{
  "rope_theta": 100000.0,
  "lr_head": 0.00994,
  "batch_tokens": 16384,
  "max_seq_len": 512,
  "train_tokens": 112500000,
  "max_steps": 6867
}
Each number is 500 + 25 x the weight over its row's rms, rounded and kept within 0 to 999. Layers, rows and columns count from 0. Numbers have three digits each. The size before them is the row's rms in percent of the matrix's.

# layer 9 MLP down (transposed), 256x64, rms 0.135, rows 188-255, columns 0-31
093:553462520541534546475486505492501523489493485513461482522461489525503538529514543491486518478528
109:518526515523495502568548504487481518464483461515494504503486503513505500515428482488478497463507
103:507508512495517511496483471527492494486511526515462491473488506495485489499525478494511512481495
096:437470514498486508492510507475496505460524515523500543514527504541492517475519520515511487501501
098:516477491447494476470528524540493477491519538503473506518509476510490475500498537510509472512519
095:503478545440515487479493522520483481448537521474472515522497517514514468501467539481472510531537
106:496560475511503504459515482492443500516538541508509506496439503506501489488501504505482514503478
074:530509481497540524458426528479468500509493518537480552531470523471500509539486526496489521487546
111:499424467462481508491489529493486461542539497485494496519479481531475488489462519525509504508467
093:507491490481474486443531487498504491536466534508504503508529493483494501496497559495503475483530
103:493518517529496507411490492468496515525513542495523498495461499521508492499478499515492510456481
110:526508516547506488461487503512545548497494501489475474494429483477504486504540508466493486490530
103:516478507523521495521467511494455535519492500483494468517472495483481518481488541452476495483481
102:503465520476511501449522502522469555502455499505499511492504504487522534494455472528524532498503
107:505492496476481511485486523477543538525498526485503523488516460476505500525546524511544527529543
084:498504516480527522496522498497494494482463495542473498481510539487525517492502493554540437504501
095:508504452485497529528516444485539490528470531466488469505492516464519502476576516501466477467480
113:513533461482542508486482489528504530480506512477503494466530536518472481493514481518498506498532
096:554516487476507553444483533504470498496507525478489482563475505473532494479498514552517459482491
101:500495527490489484508486486460543532508534522488508502477445467477502513517464487518485519509527
107:527492457481463533469482557520496505509536517484519502543506490447489476499507515502471499513493
083:549528463461488487473516486525482498513460537536517513510506498486496475516479485562497463500527
108:499468541548488481524465485493537526502459484523510501472459528523492480501496474529472496518533
105:514474554499502505493482491527501473527488489485506490516546467509462534483560523487538497518461
085:552537543510521454463493491482463535499446536550522487499501524513457493503472523519489466479519
105:504480500497484491526445517498511543506506459501526494476416496541524529503473518483487478482537
107:482503505543482505479477519470477488508467490506540480486505488522467501518529483531490474465483
074:559478510506484466463496498542471530458488502519490500497494489485504500480486508522486471516575
116:518523491472443507474470474468465544537500492512502501525571490504480510475513488495552512504505
083:484463481508490546469441523538499468535489514506489538539511497509517497473511483501478525527502
087:501522496460475468541497429476485480505526486463473536474525489539492503504486476554520548507505
106:552499491502481495462470490478511548482520490490482546488488490494525533470489506493535530482544
115:513497519500488466476488531550541527496521545481553499518453468466496498494514504519528505500525
084:483538488484519497510501531496525490524506512504491503507503522488552502510508499527462443484480
101:480517538531511519508468562483504500507486538517480483527477479504508481464473537467498497492484
092:484530541490528503436491484491494475489502545444515516508497521483532529492471489514522483490483
092:521486519514474511512496522506552529525481492451502506497477456516485491485477494498481516469499
096:522519536523495518503485536469518497508506507532478473494525531476486502510522508482512479500521
090:502528503464510518478461465528469537434491499509461516495485521516500520541522478492543494538540
129:423495503511477503505508480497484429539493504496505507528513550494517479518487517534493473510519
118:503479474489478540496488524493502496478466597495450466465519486511546479517487534527467496533522
088:509477505499532512517466503493460513532483537511500550476515473520504509484444521502469461503442
110:492543483509534510446492511515495524467511595496497465484477505485477461496519518520462489524479
099:522521495505568525456476479493472531473483545464456533492469531515519515515510496553499463489544
112:519474459511526477494533545552533491537511491509508467506487475532478514480468470468509502508507
090:536538495462504529442480480468454514558495549497507537493455491494466495497508502493513518502491
108:507490468468475456454525468499534476504546512546513547483496508462519483529494481544514489485510
090:523524461507502517445505520489526501483508519515512505469463532459525496471505514466507466482488
113:532490498508539511457490491526452488492485473497490543518509481503508503492508427507519477486459
113:484523512487474507435505465443488486454549516520476485500514502520533516518474495516530507517499
098:504509513518497517485477507509514530512512496507505478489490478500504515517508524517573484492540
109:465507488490511510438523499536517538442494473545520498502474517492532504511490492515465490494524
099:507482484519518539496482472467522467512511493514503462539503502499507494491506511518515520503511
123:547502513486495542453437531485482536492486574485502505486480460479482489528513513505484484491502
101:472546466462502573497483472495497530453504506541517451521511505518502527487529461512532488479495
099:544497509491529516414503499502473501517523513493495478467471492511513545504477533452489512484525
090:487518479493503499446467524505484533499469512505481497509493480454486547505471495519513491485495
087:496500536500506503522487524509532490490492526503481512495496445489470517514445524473550515504514
066:514510488432500519477475503528500546503509499538500496489480487524503489501504480479505480466507
100:514450493520532503487467539499486504502500506508543527525498493528467458499489441517495452466538
103:531510501503476514508485471515471438481491522480487507471476512477472510504517456486489502509529
082:448522518476537463480463485542453513459481493526509494501539492464501523495495522524510495504541
091:491506481480501528539522492507467497490485546494456496499539451455492503483479528532483476507511
093:501551530504523487491540504454519504492481572493520488507481477448464491506488459517489477478520
097:571503489494512445508514503511466520486466468483506545438507496504527518509489497472481464468462
101:517482488457478472513496523479501559499515516481548478507491516549492495530474498530484478492473
085:513506474458479507500481506462491500492515534533495517527495482448531482441495528518523467514520
096:512509497515543488456535486463500463531484536482489498493531468473515464535488475470503486509470
# layer 9 MLP up, 256x64, rms 0.282, rows 189-255, columns 0-31
098:514504539552489501480551483528527509506466451501482535549516486498489518519455480542548533497507
106:522490530505496502465466506469489500558508478466486469518493521526471501510480551493513474484479
104:463556505517498490471543480486546484496464441490495490492496454494527524532517481520504522510519
099:469495523525494445550488518537512492495486474493514485500499479481545464442507506456513473502530
097:464503516481542495489522476491507463455486436474483520487467498541479493502517531544470477503511
102:481473453569538528492540485518505528530521460501476509484533487491503509476507515485543529511506
074:507499472509546519459514528482510515504513447529480476517484510477524475498476454512488513533492
106:485494501464515564486505494464516469483491478506553542561497504511493487490515560529530518544507
087:492495512514487524536536486489458504492525464529469495475529498485515531550481491479521518508490
100:526472478465501483548547513547522493483492484524531516520518545518486497528505495501503465545497
112:498541497481526490484475450504475495520513496506482474489514450496504489476471532505477508514538
108:503503484534503492511501529509492492502569534468462477458466453468489467493474497513484462494482
097:514526530521506536491569506457478454514534505497481491482500492545512509475505502500523528532479
101:518516498532485492515498481521469424478528459506505475529505513516510495454492473464473493492477
081:534531523485486515533484519489511468504489526476482493479494535495502470500489521503517553486521
092:510477559468499492486490510513450512457514487489520496505526491529521486522456476483510521548514
111:495522486542505485503515523459474519486516524472516498456467523494491477486484521495498543468508
106:475529505504502516485479493482517496496469482447477512542527480507509495469510460450497539505485
098:476480460494523529459518513539497435549477459522467515569496518499482502481509474462507484508488
117:516493447519490512514510474525494472457482479480522517471549507515520497467507517483544518560504
098:518498515495525490563497527503511492509498473455493511481485526510539520472469510523499516523539
098:468502474508492538520487466500497519511517527509527458516522483494483498532485500560474474513504
099:425514527521515505504471484499512483450542524456486524464476531513501456482504500485465514508500
084:473464476528503511551517488493525502461501515509511480473523499490512513523492516519537584488500
099:472521558500509498506479488495529492525486491499477521520489510479447481545494469534537538508495
106:498504520530485532496484525481495501511477477461528494506496490501505437519475437507484502538494
085:520500502533480549541503468518509490528512487483499493476506499544512425529520504519531517505460
111:489526477524470544477481497487478523507434476521505472479477541483466478496499526504528459518481
081:511476522531483459512494529505490546464517495527538506493487467473469464491505459520495535493498
100:475478495461484495480506509536445475481463493544483509501505498498492493540530510466486501467505
107:484478443548540491507474491522461487509510460444480471520539502466490503521481495482478500505497
107:470497491485514482492536511479491480519504493548464468497480505517420464530513506501467509493538
077:536502482475499499524459493508490475509499498510495489499496508519488504509471519490477559498469
104:517503444521480445467476532497491465508516549462494509504532505525504507494489459529500497509557
104:490425536558506523489478480469530467486486496498552505531504553472493481504509492468511486513529
099:504510494531517471523530487474519509459525496543495503455470492480489505503480539529508501497433
096:512513515494522481493480484469478505490428517483545477478480484515508490510471447546514507474464
093:523474483510507471539491523489513525522491473519529510507488482501506525490521444497464474523483
122:500533531486512496522512458441535510511514461463496537491484505491517508515473487535468523509471
104:478512532476489491497492476467487508475509527496443509531531540517483521503464505474504498554486
088:488472497544498498491513515484481505508465484543513503522542496462542470494514501545517491496490
104:495503546495503513457546482509519495514485482518537473498503534514507497528511490484485480468489
094:497489521493503506508513500477543503571492480515477520507477483456500504487493495480526483461468
119:464510528476443499484463457446482501448467482500491508494501501469502475512489480509478502488468
100:514517519512534503583505517543510513492508483496471508491524535525526547512517495525510512525496
100:470470519530475509489499550501517486496523492521516513521478501475471523531513484565512521459496
098:504519525544477534494444500493510473492495469485532505465494505488467503494487469522531486498489
107:459524520536486425489503475529525514490475503461468530473518488478534520471486499514508473502494
109:509494544534529492460508535523521498540514543466520476485471513519490538503497539474462499477466
104:486485505494526501448553502518510496512537477523461494471510525538472528489505459493452489530481
112:503481474501494493528485490533469491495445490530499473497548493556496537509511505484516530494534
091:480517469503551486517501439486536483511450500511499491496519525491461489545431479525498503494501
107:478517509496507505423476467487487494543519489531518506471515513490509541527509494449518502515481
099:502527530510471490519507459490501501489455509484495507491540450497472468485524467540478530486543
099:533509497537473536511488460442536491486512473492493532506519473528499482527496524494520536508521
094:511458507523502500546530460509520513504503540550539503459546484562499483509502505533527510480450
082:512508485494515509518505561508542493528533500475529487468532483500488479466466502499520491476481
076:484469486537525516535515518506536491516516509502513504517495573496498460440493504516525528488534
104:481508539542495477508532497503537506505536487477495443535482481532516497504477512477567474527492
100:464507510495534500508490489517464525469493480518495551515518491485515493460477473494518475502505
079:485503507509444537518475499461495501517522496504491496528435532519503501480480518529529478498524
085:491513468485469500511460518485521475499498510511490496511532488491535498476482434489470512542508
089:521500463504490468523494525499489504472520490468482507471506510514517476491540445522505544488503
098:457535520524528540475515485491476490492499477487512451484524499485495492546533497525500545486502
098:445495530509512520485555477549538447484490513516492530517493490488503519501511466495521482497527
087:466524479486501530501511535514469507489525485499494475485449466487516499502539433544530520470539
086:516511576482497514490543450494478491500531499491470527475486524484475518496517508495535487523500